Weights of a small transformer language model.
Training: a variant of Adam for these matrices, 626M tokens, 9557 steps.
Each number is 200 + 30 x the weight over its row's rms, rounded and kept within 0 to 999. Layers, rows and columns count from 0. The size before them is the row's rms in percent of the matrix's.

# down: layer 6 MLP down (transposed), 1152x384, rms 0.0381, rows 840-875, columns 0-95
# up: layer 6 MLP up, 1152x384, rms 0.044, rows 841-876, columns 0-95
down840,104,232,228,186,138,218,195,180,208,161,143,189,166,201,209,196,212,200,172,208,249,270,209,180,187,194,180,232,163,207,251,225,222,158,225,216,218,196,231,225,180,163,173,207,160,171,212,187,164,211,245,150,222,198,214,154,194,161,169,146,186,266,206,186,234,198,213,226,225,168,204,184,167,230,157,202,165,211,196,194,196,194,192,185,162,196,163,229,230,190,239,190,190,210,190,185,182
up841,096,181,167,203,189,164,163,189,241,201,184,209,149,179,192,237,181,234,176,209,163,182,193,187,172,179,178,187,206,235,182,183,197,209,202,216,163,269,178,228,163,230,181,237,174,189,245,217,208,212,174,235,178,221,181,161,144,218,236,162,205,224,198,166,216,201,156,231,200,144,199,194,223,201,196,186,183,178,298,208,205,152,179,169,173,209,211,166,225,233,186,127,219,180,193,210,229
down841,096,177,185,237,171,203,162,220,252,185,199,236,213,180,231,145,247,198,216,184,208,210,155,153,232,218,183,194,227,174,237,130,163,201,228,174,203,214,185,161,188,171,236,170,197,244,216,223,181,170,196,160,237,202,220,203,150,184,229,190,203,243,197,167,193,224,149,197,224,191,201,158,163,266,270,245,183,256,250,213,142,244,177,205,205,210,192,196,223,188,195,207,173,206,240,167,146
up842,094,235,188,205,203,242,190,224,202,192,215,162,168,209,158,170,174,234,189,220,190,209,134,241,152,180,182,220,222,132,223,190,181,154,213,295,194,194,216,206,188,205,161,238,248,205,242,180,171,227,218,192,169,267,215,264,236,185,176,224,179,234,184,190,189,215,190,250,235,187,198,210,245,183,187,239,181,179,188,215,190,194,195,224,172,220,207,241,151,195,175,219,150,171,165,186,172
down842,096,181,220,178,140,230,160,178,217,206,177,211,212,192,188,254,203,220,169,224,181,207,211,155,168,230,206,208,178,191,164,174,233,181,189,231,180,208,181,193,161,203,242,196,189,195,194,187,221,190,173,178,193,140,182,110,229,214,198,185,195,182,208,199,228,214,214,231,227,225,225,111,224,212,178,186,164,138,181,222,255,200,157,204,226,194,215,199,192,143,175,169,123,191,243,194,196
up843,110,152,182,190,213,205,187,232,198,156,246,176,148,201,208,206,221,210,154,169,140,214,157,176,209,226,224,211,193,219,232,214,196,193,242,182,164,205,153,214,254,194,195,143,205,220,225,249,229,215,185,162,128,234,190,228,212,246,160,215,229,250,218,179,220,189,186,273,242,223,202,205,242,184,242,195,133,150,187,196,212,211,229,226,202,229,224,183,219,163,149,215,235,160,191,194,178
down843,106,201,205,170,192,184,209,240,146,185,164,181,197,189,238,192,184,162,231,209,200,176,180,176,189,203,212,227,184,167,282,195,232,203,204,223,183,175,224,176,199,212,207,164,243,226,207,255,200,193,161,192,225,177,188,179,108,168,201,196,206,212,236,162,150,183,222,191,212,186,234,212,215,181,226,215,157,181,264,141,167,226,234,203,214,244,156,209,171,159,195,216,217,227,246,144,173
up844,094,186,207,173,203,217,216,238,226,164,213,222,213,207,201,197,192,192,139,172,182,188,158,229,152,203,235,144,152,213,230,230,189,198,215,151,163,221,203,157,234,201,188,197,176,182,232,213,170,202,204,230,180,234,191,193,215,238,226,195,161,189,197,211,160,233,190,239,228,235,209,257,183,192,157,176,246,202,172,184,178,153,164,215,199,214,235,213,317,174,172,176,223,210,210,238,152
down844,092,210,244,163,179,230,171,183,155,141,196,184,221,194,200,207,175,177,223,214,235,193,170,184,241,246,199,217,186,172,176,205,185,179,219,224,207,218,235,298,179,193,183,217,208,226,132,182,231,163,199,150,188,205,217,217,175,227,257,197,220,157,188,195,209,182,168,196,158,180,205,210,207,149,159,185,153,216,222,175,209,224,219,181,259,218,202,178,133,227,187,168,233,210,227,191,208
up845,111,191,163,241,210,198,191,193,205,192,197,233,215,205,185,205,238,197,187,167,214,220,183,152,223,238,188,197,226,195,209,174,230,174,194,196,237,156,187,167,203,255,179,248,205,209,168,208,202,212,259,204,182,161,171,242,164,157,170,175,250,163,180,222,206,224,213,223,232,235,207,166,219,212,246,223,282,246,232,184,213,185,220,133,223,188,235,225,204,149,153,172,168,181,217,174,232
down845,109,219,183,196,207,179,239,188,157,189,214,232,174,197,189,189,251,255,256,189,188,230,170,215,215,212,193,183,239,151,225,208,214,146,195,220,216,221,216,206,187,200,188,244,206,266,174,230,150,188,234,169,218,230,234,227,167,154,183,176,200,174,177,169,175,175,238,209,202,227,197,206,173,187,200,183,137,186,182,198,187,215,219,183,159,156,194,216,204,200,167,150,193,211,210,200,192
up846,103,249,168,187,235,217,174,209,248,120,221,135,122,182,178,199,231,250,228,170,209,187,210,142,229,245,139,237,161,185,241,157,234,195,204,134,235,190,164,186,170,228,216,150,220,203,221,276,200,212,271,228,233,192,168,170,115,184,152,226,187,224,188,194,203,250,179,162,226,201,201,224,216,176,214,173,183,233,203,195,209,187,215,230,242,168,219,219,163,220,160,193,208,160,204,187,199
down846,100,190,215,216,186,242,166,194,135,169,194,158,223,156,234,210,215,194,198,195,222,187,163,214,248,148,211,262,186,227,183,152,236,218,156,164,219,206,162,204,162,196,195,225,255,143,196,196,185,190,205,202,208,242,229,238,211,209,226,187,158,208,168,170,210,180,192,209,228,214,199,157,179,221,182,172,126,180,154,259,232,204,136,203,220,143,196,212,180,228,209,208,251,200,178,163,178
up847,109,212,184,193,242,199,201,188,224,164,245,218,190,256,198,229,159,168,141,181,210,212,120,157,165,192,186,210,175,174,221,204,191,203,162,161,178,231,210,171,186,261,124,217,205,197,191,253,214,211,192,187,238,174,186,200,146,243,209,153,186,211,182,199,194,196,180,259,231,208,211,230,186,219,187,239,209,193,238,281,233,198,173,207,247,218,245,216,218,181,190,218,186,192,207,186,253
down847,109,222,215,229,233,232,180,188,250,182,207,227,166,177,150,205,187,149,166,250,232,177,163,177,231,148,259,215,217,194,209,194,212,211,176,224,231,195,178,252,199,242,140,209,194,219,188,169,228,197,200,172,229,200,189,203,187,204,235,199,209,153,194,200,196,156,223,233,200,172,165,218,177,193,224,189,221,179,183,234,201,206,205,203,142,217,211,177,188,194,197,186,187,156,202,155,225
up848,100,172,197,178,150,192,231,214,272,223,266,208,173,266,171,250,170,178,209,207,205,190,186,227,202,201,194,210,229,215,182,241,202,233,209,248,205,149,165,166,179,217,213,230,197,212,252,214,172,194,247,217,183,234,192,170,190,238,172,167,206,222,209,219,211,200,227,246,213,197,215,210,210,182,220,157,246,165,205,179,211,197,236,152,209,191,190,227,185,185,189,165,201,163,187,224,217
down848,098,180,149,141,219,223,197,237,187,183,253,239,193,186,211,262,183,188,157,215,181,200,209,194,199,221,211,157,151,169,198,197,169,220,155,208,225,240,236,186,207,202,131,180,153,179,176,265,219,239,203,183,117,200,246,242,178,164,142,163,224,199,193,150,213,194,202,230,205,225,174,212,202,183,190,202,200,185,148,184,179,179,203,198,201,162,176,203,246,213,162,190,193,190,183,200,214
up849,099,183,254,213,237,221,166,278,199,145,209,187,225,186,208,241,190,159,188,244,181,214,183,194,146,194,217,181,224,177,206,189,260,226,191,256,233,234,207,165,238,198,229,192,225,185,215,191,154,224,167,172,198,200,184,170,203,183,162,187,209,264,218,233,201,146,196,194,246,212,152,189,227,164,210,268,194,189,197,180,203,206,176,177,231,201,228,230,241,228,179,224,225,255,184,182,231
down849,097,161,206,157,220,199,171,174,245,177,189,153,201,211,167,202,190,214,177,217,241,190,192,165,177,198,185,205,154,129,200,222,156,198,217,200,225,167,265,236,163,221,207,188,202,183,223,215,188,214,210,284,189,214,190,254,240,142,228,165,175,165,201,240,236,191,188,206,200,218,217,234,250,195,182,152,214,142,189,161,203,208,186,171,247,240,184,179,177,225,194,251,238,238,172,182,264
up850,098,212,170,217,206,239,212,221,207,163,204,228,165,206,164,226,214,220,218,184,225,159,183,158,148,240,200,191,196,237,174,207,185,193,143,174,177,151,150,177,235,236,185,234,178,226,226,204,177,232,195,185,157,189,213,247,180,169,249,179,157,189,180,196,212,222,287,173,218,218,216,227,206,219,185,150,245,190,141,152,186,214,185,180,252,204,202,212,188,151,159,179,162,226,165,227,253
down850,097,179,211,194,240,196,186,177,201,224,152,172,201,227,175,214,173,244,241,230,213,196,165,135,226,224,227,179,197,184,181,226,176,201,258,174,157,199,205,226,241,203,251,178,158,255,202,252,251,227,229,215,196,220,226,156,175,200,183,193,174,135,222,268,206,160,151,157,211,253,220,169,158,203,241,220,176,202,215,171,200,183,161,186,218,213,198,187,192,221,213,164,232,233,212,182,192
up851,091,224,222,226,279,214,172,190,217,170,184,133,191,230,185,214,229,236,224,194,201,224,246,218,174,228,235,224,201,155,196,212,261,209,187,230,202,192,210,173,215,210,174,185,222,213,172,237,226,240,230,173,208,226,148,166,181,185,215,204,112,229,254,174,213,158,193,256,188,203,195,230,185,235,258,171,206,159,185,212,180,184,199,249,185,185,259,172,187,156,169,201,194,233,235,213,209
down851,091,227,213,220,214,192,177,172,220,264,180,195,204,157,205,271,187,229,205,222,190,229,193,216,222,225,197,188,185,228,130,182,179,234,151,196,198,237,203,209,192,167,197,214,192,156,134,200,188,182,167,206,212,214,191,187,181,202,154,184,174,125,235,182,219,228,221,219,195,216,200,230,210,216,151,156,181,224,165,213,170,153,229,178,229,121,214,200,166,206,197,143,209,206,216,200,138
up852,103,194,203,178,171,191,193,267,192,173,226,234,234,162,149,206,221,193,198,249,191,203,184,223,210,193,210,153,193,155,189,199,261,160,249,176,199,279,217,221,201,298,206,139,213,151,173,174,233,187,209,243,209,238,233,198,223,193,202,178,194,176,197,231,202,235,241,243,186,202,215,199,208,215,184,229,168,188,148,191,215,178,248,184,215,204,242,169,197,147,185,188,224,202,179,151,149
down852,104,172,193,146,151,243,213,191,208,195,192,205,159,200,154,223,226,256,195,201,199,249,152,156,179,240,201,175,155,167,182,195,211,188,180,256,250,174,243,182,187,164,229,213,208,174,201,238,149,160,195,154,202,195,148,154,179,191,200,179,227,195,218,199,188,155,142,176,166,148,265,182,228,224,193,218,247,255,206,223,163,208,179,238,169,191,207,171,194,166,244,157,204,180,256,170,253
up853,100,197,244,144,203,223,240,192,168,143,180,239,121,259,184,195,252,212,156,210,178,228,122,197,167,232,203,241,225,164,172,186,245,168,241,188,219,190,170,183,228,267,208,233,251,180,228,174,227,235,213,175,221,230,192,216,205,219,196,234,180,207,202,227,205,165,193,210,279,215,188,228,188,238,129,200,167,179,251,225,227,233,223,225,205,167,199,169,248,156,227,242,155,216,236,216,180
down853,103,234,179,235,232,182,198,172,163,161,213,190,228,157,229,199,247,171,206,180,156,247,197,183,205,227,192,212,224,155,162,190,222,228,162,201,243,223,157,223,177,221,227,168,260,200,209,221,179,171,174,165,194,190,205,154,186,214,197,153,200,172,254,180,215,193,216,171,227,202,150,214,200,189,223,230,190,209,255,235,214,202,240,237,200,218,184,167,226,244,181,223,213,163,198,231,199
up854,093,226,215,160,211,205,184,248,207,234,219,162,193,192,201,209,257,183,221,187,194,204,195,224,195,202,204,135,201,280,181,194,259,250,172,156,171,127,204,182,146,213,176,160,209,181,214,275,214,203,184,247,203,202,247,199,231,201,192,197,197,232,155,186,207,245,233,200,216,257,210,192,188,210,198,231,253,174,237,171,202,171,186,179,237,191,248,195,215,216,186,129,174,181,161,188,241
down854,091,180,182,231,159,243,208,219,206,193,164,201,170,186,273,213,199,227,224,164,196,228,244,205,225,200,202,160,230,177,180,193,171,273,198,207,192,167,196,202,215,208,233,202,206,193,288,210,210,238,160,210,239,205,153,208,216,207,219,195,235,197,214,181,242,223,186,168,248,182,229,181,207,201,217,178,175,211,193,179,182,204,159,191,192,243,224,230,214,166,225,146,213,243,166,204,154
up855,084,204,226,201,205,226,223,171,131,190,256,215,152,203,202,253,205,186,221,178,201,160,192,177,218,234,177,197,212,260,219,212,193,169,212,204,200,150,160,176,162,239,223,156,204,209,206,280,120,238,255,177,201,187,222,194,221,229,188,232,163,200,133,178,165,181,177,143,176,236,158,199,185,194,214,214,192,171,206,219,214,246,244,212,199,188,164,197,212,214,223,246,201,191,185,217,280
down855,086,209,207,243,177,168,258,205,242,175,188,157,192,182,213,142,180,179,107,158,196,260,178,222,209,143,257,178,205,231,177,199,140,195,161,167,187,224,195,186,272,168,164,215,196,161,173,185,191,200,208,177,278,236,257,182,178,175,151,220,231,235,220,191,215,255,251,227,210,192,231,238,206,239,177,202,272,203,208,204,141,200,202,195,179,179,156,187,253,250,206,174,265,200,256,164,232
up856,099,163,197,178,273,224,217,230,208,140,193,216,183,215,187,215,191,236,233,187,144,211,210,213,172,213,197,193,188,179,173,229,211,196,170,199,218,222,201,217,226,240,184,205,210,241,172,202,188,233,160,181,218,187,200,231,234,236,132,266,217,232,208,145,195,243,180,201,188,164,158,239,169,185,178,270,185,193,151,262,199,240,168,206,175,221,146,260,282,175,243,218,186,165,197,209,208
down856,103,178,136,227,195,208,188,214,194,195,207,213,223,168,225,185,111,201,194,150,190,208,224,185,210,146,226,263,149,171,219,236,228,197,180,200,248,141,235,256,201,141,234,208,258,188,150,179,227,215,197,234,234,167,241,183,219,247,245,221,198,194,205,194,224,184,223,228,209,131,180,212,226,205,193,209,183,204,158,162,195,232,189,182,159,204,154,264,213,264,256,197,201,232,233,196,178
up857,100,177,173,209,195,217,199,196,226,227,208,220,183,241,204,208,235,190,178,164,202,184,152,277,209,264,200,212,189,201,223,183,235,186,212,198,200,249,190,205,155,234,198,256,235,188,128,237,182,201,216,192,224,164,213,204,206,167,179,228,215,229,192,156,213,222,268,138,227,188,222,220,244,178,211,184,175,225,174,156,166,240,202,198,175,188,195,195,232,224,202,102,193,150,170,221,152
down857,098,216,171,188,200,162,193,232,154,189,243,224,196,198,179,208,164,236,203,215,225,232,215,244,193,252,186,199,176,179,238,204,177,237,252,218,242,166,189,190,188,209,211,153,171,168,193,191,158,164,187,169,197,194,166,193,223,229,167,236,196,169,234,198,171,201,215,206,244,213,130,184,210,188,175,249,199,229,240,169,221,212,180,180,210,191,204,186,167,214,275,243,235,212,169,199,204
up858,094,198,212,207,227,223,194,191,187,136,236,116,200,214,161,224,222,233,205,239,243,239,205,202,188,249,185,196,210,139,230,248,234,201,171,200,260,283,228,182,214,214,185,140,159,172,211,228,188,272,157,180,183,198,226,198,141,251,164,155,142,245,201,223,242,216,176,223,209,193,192,251,186,154,249,258,157,187,167,210,190,178,231,208,205,203,175,179,146,171,164,217,208,171,141,178,225
down858,096,232,266,225,203,213,209,198,203,191,165,179,239,223,200,225,252,205,196,185,190,216,201,212,219,232,210,227,237,125,226,221,203,139,200,197,145,214,220,250,216,234,178,203,208,150,161,201,227,211,253,183,159,216,248,217,248,196,164,169,196,196,183,211,220,221,200,192,264,221,210,176,195,214,204,215,174,140,168,209,192,198,206,194,244,186,170,185,192,183,179,135,194,168,208,193,222
up859,093,203,182,219,157,191,216,203,256,184,183,157,182,187,182,209,200,173,230,171,249,199,180,188,177,302,143,272,206,210,154,154,194,157,202,200,212,144,153,183,217,196,201,129,171,208,179,231,226,205,167,240,213,165,218,166,139,202,190,183,217,226,225,204,205,181,235,200,257,183,138,193,221,241,203,174,201,199,217,206,196,231,132,241,167,209,253,197,198,138,174,192,248,174,197,191,202
down859,094,199,206,152,162,199,243,194,179,204,216,277,188,209,174,184,202,190,223,180,162,220,231,202,213,189,193,197,185,150,236,177,180,203,195,179,196,158,222,145,191,124,232,233,259,186,307,204,212,163,206,180,211,253,224,236,192,223,138,141,270,223,172,185,218,189,280,197,228,173,179,204,185,206,216,234,209,208,183,216,217,180,212,213,200,214,193,195,175,176,196,205,197,201,199,236,233
up860,097,170,201,201,210,210,206,241,181,205,149,202,150,177,163,211,160,202,202,229,229,245,140,201,227,261,151,204,187,228,202,221,148,216,166,192,235,151,228,226,288,222,233,215,212,201,146,236,233,205,163,207,206,217,204,220,182,191,155,154,210,303,175,186,229,201,212,192,216,152,210,187,226,200,203,183,168,173,208,176,165,261,137,177,228,198,191,199,157,208,184,172,191,147,175,208,222
down860,097,179,200,204,234,181,175,184,220,185,219,207,175,198,217,197,257,134,172,240,199,220,151,165,161,230,158,172,203,223,199,219,233,231,158,198,246,154,163,178,193,149,200,200,219,147,194,182,222,202,136,188,240,173,212,242,223,215,179,255,208,211,212,205,177,234,212,189,253,186,185,231,177,213,201,154,238,226,204,208,181,178,178,122,162,150,196,189,219,178,235,181,232,185,143,186,207
up861,091,183,225,192,208,201,199,208,247,175,236,243,176,255,180,170,175,293,196,248,209,203,149,223,185,197,209,178,193,194,213,176,196,168,149,212,189,211,182,195,204,206,165,231,202,154,162,166,184,246,215,184,234,265,138,239,212,161,165,226,190,193,177,163,215,243,187,210,231,189,180,142,231,201,222,252,182,155,195,182,200,146,225,193,252,213,221,227,270,201,216,211,211,207,202,240,191
down861,092,223,198,150,183,202,158,191,207,200,207,208,226,234,229,214,203,207,208,219,221,188,193,240,240,207,181,270,170,252,192,213,190,244,257,184,187,155,117,180,254,158,189,232,241,219,227,173,228,210,188,246,183,258,192,209,197,185,199,157,154,259,175,233,165,158,183,169,187,213,207,219,162,127,191,183,158,169,190,218,230,259,243,141,216,179,175,190,178,219,170,210,184,204,136,209,198
up862,099,179,213,140,186,238,244,201,194,174,213,226,232,195,170,194,239,178,195,202,240,216,205,204,155,179,179,179,186,129,200,211,208,186,203,264,230,192,278,238,202,205,168,202,207,188,113,179,155,202,192,229,211,197,191,239,233,203,127,282,190,235,200,202,159,215,199,236,220,213,155,190,154,248,169,216,154,162,167,235,159,205,202,204,173,207,212,253,164,226,190,219,215,220,185,191,168
down862,100,212,154,226,215,208,200,181,232,186,222,211,236,245,181,189,195,223,169,175,193,179,211,223,257,176,207,202,138,163,178,175,195,183,143,211,239,155,213,193,207,217,205,146,182,207,176,213,224,137,210,204,145,186,218,223,188,203,171,212,130,172,220,224,142,194,182,213,186,183,279,235,207,195,261,165,193,195,187,220,210,167,187,178,182,237,167,184,186,209,179,187,200,204,116,189,260
up863,115,218,178,229,163,192,203,232,272,194,187,236,258,214,172,245,174,191,173,174,192,177,188,129,200,179,173,158,179,227,192,227,185,165,192,201,183,166,220,206,230,225,221,195,169,193,219,202,169,196,269,162,209,220,149,231,134,228,145,190,205,214,206,200,231,140,239,260,152,241,192,178,228,144,173,179,190,184,193,220,224,205,185,194,213,212,202,210,192,248,184,162,226,207,204,207,207
down863,112,201,146,147,214,197,186,188,225,212,167,241,153,206,208,183,234,179,213,164,211,143,205,215,189,142,192,159,198,161,235,208,212,187,199,162,185,210,119,159,233,284,209,200,198,201,203,193,230,168,239,168,159,168,196,210,197,203,207,144,231,214,231,185,250,209,173,207,209,225,259,192,173,172,229,241,157,220,187,184,213,174,222,199,226,180,223,171,233,214,153,232,155,224,190,211,154
up864,102,172,153,246,188,230,202,155,239,152,209,207,147,145,189,195,225,190,182,149,222,160,193,162,203,174,144,230,183,236,199,204,199,196,217,205,196,237,157,202,181,250,167,223,216,216,256,214,199,227,207,239,210,191,207,249,143,176,220,137,201,204,223,197,152,210,194,236,198,257,234,194,275,207,213,205,222,269,190,179,144,184,179,206,256,157,169,234,190,202,138,211,164,198,168,193,226
down864,104,183,175,195,197,146,205,256,220,202,232,156,236,209,163,254,196,175,249,203,291,187,186,246,239,190,189,231,200,233,206,128,172,199,251,180,215,218,197,192,232,175,182,253,166,207,163,217,259,226,220,221,206,190,187,198,162,207,203,155,193,164,172,218,157,257,201,192,201,199,234,193,159,254,204,166,160,188,222,197,234,211,218,205,195,253,246,203,215,176,190,209,208,239,189,187,177
up865,098,156,189,198,199,209,178,199,207,164,212,179,185,176,185,257,227,288,178,235,181,228,173,208,179,262,207,143,232,152,241,187,172,226,192,222,186,190,172,174,222,181,189,178,206,200,195,241,170,219,206,194,190,214,246,230,193,189,218,213,250,252,209,170,241,212,214,229,277,207,174,170,198,227,151,189,206,172,207,190,140,202,199,217,169,247,253,222,226,184,126,200,232,238,184,242,194
down865,095,232,174,173,177,204,189,205,175,164,222,228,205,172,217,260,201,180,182,325,177,215,206,231,193,222,247,252,225,233,207,192,234,155,204,215,192,209,197,193,181,167,189,230,195,223,216,201,235,170,154,222,227,189,226,156,195,216,238,212,229,150,153,232,187,119,187,204,223,191,179,181,173,223,180,197,227,183,235,194,228,217,208,191,240,219,204,193,209,201,175,250,175,203,242,239,186
up866,101,200,211,205,218,227,185,203,243,187,240,168,186,218,217,230,200,199,244,197,208,237,207,163,184,238,160,244,192,205,256,152,196,234,183,188,189,222,183,171,157,187,194,160,176,222,175,244,187,243,219,230,154,152,195,188,187,185,253,216,151,194,187,221,188,249,177,212,213,147,158,196,206,166,195,192,190,214,204,187,181,199,217,186,177,199,184,212,221,223,221,164,185,237,158,201,174
down866,101,185,216,196,180,177,160,216,209,207,209,174,196,237,188,135,227,235,209,222,201,237,202,189,219,237,178,232,219,168,167,209,177,218,161,241,153,162,191,238,242,219,198,220,196,200,178,217,180,194,183,219,202,189,194,222,139,182,182,139,119,178,222,184,191,219,209,226,208,195,231,206,172,259,204,207,219,162,207,226,180,247,172,211,214,185,161,160,217,184,197,172,152,131,213,207,195
up867,099,184,192,226,197,180,197,194,220,187,225,203,216,204,219,200,168,240,161,163,144,221,195,183,187,204,205,257,186,231,164,218,215,213,208,226,176,190,192,216,182,170,206,166,184,179,237,186,144,230,201,288,206,205,193,252,213,208,171,206,181,168,147,178,227,178,206,265,248,209,237,176,227,207,216,172,202,166,219,269,206,231,187,191,208,202,197,227,182,232,232,189,197,193,215,226,187
down867,097,257,218,164,212,168,209,159,260,204,168,235,162,212,237,193,233,170,197,217,204,179,247,207,199,200,200,259,238,140,189,249,234,194,207,213,233,180,230,182,175,168,201,188,236,148,188,199,213,224,175,172,228,229,201,210,145,215,144,206,214,203,207,221,212,183,200,229,231,173,165,105,182,196,206,193,207,168,207,163,185,216,155,130,282,195,225,199,213,196,237,171,170,224,207,232,154
up868,100,239,284,147,179,202,204,241,224,236,190,133,192,178,172,239,233,177,236,123,226,255,189,199,201,258,242,188,163,199,209,230,221,238,163,188,150,182,241,216,146,184,243,207,184,257,176,194,143,237,206,229,235,155,197,194,212,179,188,153,195,201,215,212,236,202,187,221,197,234,189,240,167,207,195,202,168,207,204,198,177,173,265,213,183,179,184,196,187,139,220,215,219,211,216,217,214
down868,103,232,210,180,213,180,237,158,198,223,202,168,194,171,232,174,221,196,227,182,212,222,191,196,198,154,208,246,198,241,179,206,226,174,170,220,187,166,236,194,172,182,206,166,141,187,239,172,237,174,181,215,213,200,243,181,201,262,168,176,222,199,215,170,217,237,204,208,212,187,198,159,173,119,227,233,224,254,170,214,238,214,154,253,234,215,196,252,170,163,238,163,170,168,181,231,290
up869,102,194,135,156,194,242,231,173,171,186,240,138,134,171,211,212,176,255,222,203,197,223,233,206,197,185,162,198,173,253,156,240,209,185,215,170,177,211,199,167,198,253,151,262,173,192,259,169,162,221,226,214,184,218,172,235,240,214,182,198,190,236,199,189,173,187,179,200,225,223,217,183,130,175,205,244,151,188,149,310,200,190,167,172,169,207,218,196,246,230,170,191,238,192,222,187,233
down869,106,213,173,205,202,168,196,230,234,166,185,206,244,160,244,188,197,208,195,144,159,178,155,202,147,194,219,236,176,225,202,184,160,180,179,147,230,131,236,209,234,156,222,212,210,187,176,227,254,176,202,217,163,157,226,177,225,144,186,190,177,222,211,213,239,202,178,192,251,229,161,162,245,146,181,187,185,195,220,180,203,197,229,197,159,217,209,220,236,239,184,212,229,159,236,210,193
up870,101,218,195,191,160,188,172,245,264,144,222,230,164,180,200,178,238,196,256,208,237,254,197,216,202,185,219,207,219,183,191,204,186,218,227,181,195,196,181,242,183,214,217,201,206,151,220,192,219,247,190,224,154,192,185,221,191,186,145,145,174,183,208,241,223,204,192,210,196,175,187,174,214,237,214,192,185,221,252,239,214,229,233,191,197,202,161,207,223,156,214,196,199,166,214,180,235
down870,102,138,178,236,221,236,177,174,194,177,185,209,183,195,242,210,219,240,268,186,145,207,223,208,247,191,219,154,153,225,275,215,174,221,233,197,189,167,142,195,183,166,219,182,216,180,169,202,203,185,179,221,176,214,162,189,208,239,167,237,246,175,224,217,171,225,177,275,215,196,175,154,142,219,224,208,222,172,272,221,218,203,177,197,189,210,172,228,181,219,197,250,194,202,187,137,164
up871,094,193,229,122,193,208,244,186,212,227,164,230,169,164,169,200,204,149,149,236,257,199,183,194,224,153,238,196,158,195,265,174,188,210,160,242,202,238,217,231,257,164,207,188,227,195,170,207,180,231,177,241,186,143,166,179,155,201,189,190,237,232,167,188,229,152,195,202,238,173,194,221,215,162,174,225,152,232,137,147,195,213,233,230,159,230,158,197,187,224,195,170,175,194,212,261,182
down871,094,208,162,222,216,220,164,261,190,138,218,240,195,189,189,142,166,196,227,253,160,203,178,214,197,216,208,168,174,186,138,239,188,231,249,162,190,211,193,207,174,214,136,242,150,193,246,232,166,238,206,169,208,273,221,251,201,165,235,213,175,219,214,201,221,210,214,174,133,151,227,207,216,175,224,190,238,218,182,256,158,257,226,184,191,182,189,221,184,179,173,176,229,177,193,224,223
up872,108,99,197,232,225,203,246,210,210,222,155,191,181,204,163,192,225,209,150,151,198,210,200,201,199,181,216,187,194,236,180,208,173,168,226,206,191,196,206,235,219,294,209,166,206,239,213,192,151,262,232,198,176,133,207,221,154,202,166,193,231,222,223,196,201,294,163,200,228,206,231,228,231,174,200,207,185,183,247,237,194,221,225,195,184,168,213,197,267,220,131,168,204,253,196,259,189
down872,108,240,228,179,177,214,290,186,235,195,224,196,209,221,236,166,284,190,182,217,224,213,139,251,187,196,219,166,190,215,200,230,214,204,175,197,162,195,175,134,154,150,204,170,188,222,193,202,202,193,233,212,207,188,223,214,239,175,155,222,225,209,229,222,238,166,152,177,189,176,193,179,160,214,233,227,231,206,201,178,204,135,190,210,181,146,154,244,234,207,179,183,157,223,192,152,197
up873,100,188,179,188,196,217,205,258,204,222,196,230,157,223,158,225,187,231,182,227,169,176,185,239,188,183,213,157,198,224,196,171,183,176,212,235,152,257,179,147,248,192,217,244,212,181,267,194,225,208,234,174,210,202,268,244,159,196,228,206,139,163,234,207,157,208,227,203,201,216,201,236,186,172,248,197,187,185,212,202,158,215,166,227,207,191,137,215,219,196,168,203,191,179,184,205,218
down873,101,215,211,175,204,241,231,193,158,263,142,200,199,191,248,228,216,99,170,276,212,141,267,181,170,172,140,180,180,177,203,260,165,197,202,192,229,203,177,186,209,185,193,239,219,211,170,230,182,208,208,227,184,206,217,210,172,167,183,220,173,219,189,216,138,226,181,230,253,212,188,196,140,205,212,218,220,199,212,208,119,211,211,187,184,181,205,199,191,162,142,176,246,191,177,203,177
up874,114,149,236,162,200,248,202,160,171,210,207,214,202,183,205,224,200,191,193,228,125,213,230,167,168,188,214,223,163,191,192,240,159,186,239,193,162,209,168,215,227,175,191,239,153,200,187,202,145,216,174,227,176,175,194,181,166,241,189,218,193,263,191,147,214,221,203,208,224,194,214,188,209,163,228,285,188,207,177,219,195,187,165,174,174,172,246,213,163,177,232,145,218,220,219,205,199
down874,112,231,153,242,206,225,160,211,172,171,190,262,161,149,213,190,231,191,151,190,169,208,196,187,213,190,143,248,189,204,210,249,229,172,253,263,201,213,181,209,238,246,195,204,205,208,180,164,165,151,229,184,205,236,214,176,138,184,177,255,222,220,187,187,208,155,212,169,129,176,273,128,211,193,196,194,223,167,167,208,167,143,144,180,211,240,199,202,272,212,185,210,231,188,163,250,211
up875,092,164,204,209,187,174,244,203,220,147,213,196,215,173,183,211,211,169,240,172,171,186,224,184,226,208,190,218,211,194,267,225,205,232,214,193,201,203,205,208,198,237,182,186,204,236,240,231,192,216,185,206,231,187,219,132,234,238,218,179,179,225,187,155,193,249,172,191,237,229,214,240,281,149,178,241,230,179,178,173,235,228,190,223,134,226,195,170,217,225,206,215,209,179,182,195,175
down875,096,190,206,226,195,162,168,182,211,205,212,165,186,240,174,191,159,223,229,212,226,198,189,139,177,229,195,224,192,169,231,215,186,171,189,181,179,186,237,217,188,257,174,171,167,212,168,182,164,231,231,193,146,215,155,191,241,214,212,201,203,160,216,209,208,208,219,212,288,195,200,194,185,227,209,196,183,244,164,206,186,185,215,180,170,134,173,229,172,175,182,208,193,202,157,119,208
up876,102,189,192,193,176,200,167,235,209,212,255,212,230,203,196,215,142,164,213,160,191,196,157,192,176,266,209,217,172,194,202,212,196,141,216,229,223,193,141,177,202,237,182,160,218,187,153,169,204,197,176,184,176,211,168,184,246,213,151,289,213,205,158,143,168,211,234,227,212,130,280,175,225,200,199,254,141,203,218,190,193,191,114,158,186,214,205,160,231,190,224,202,248,189,170,211,222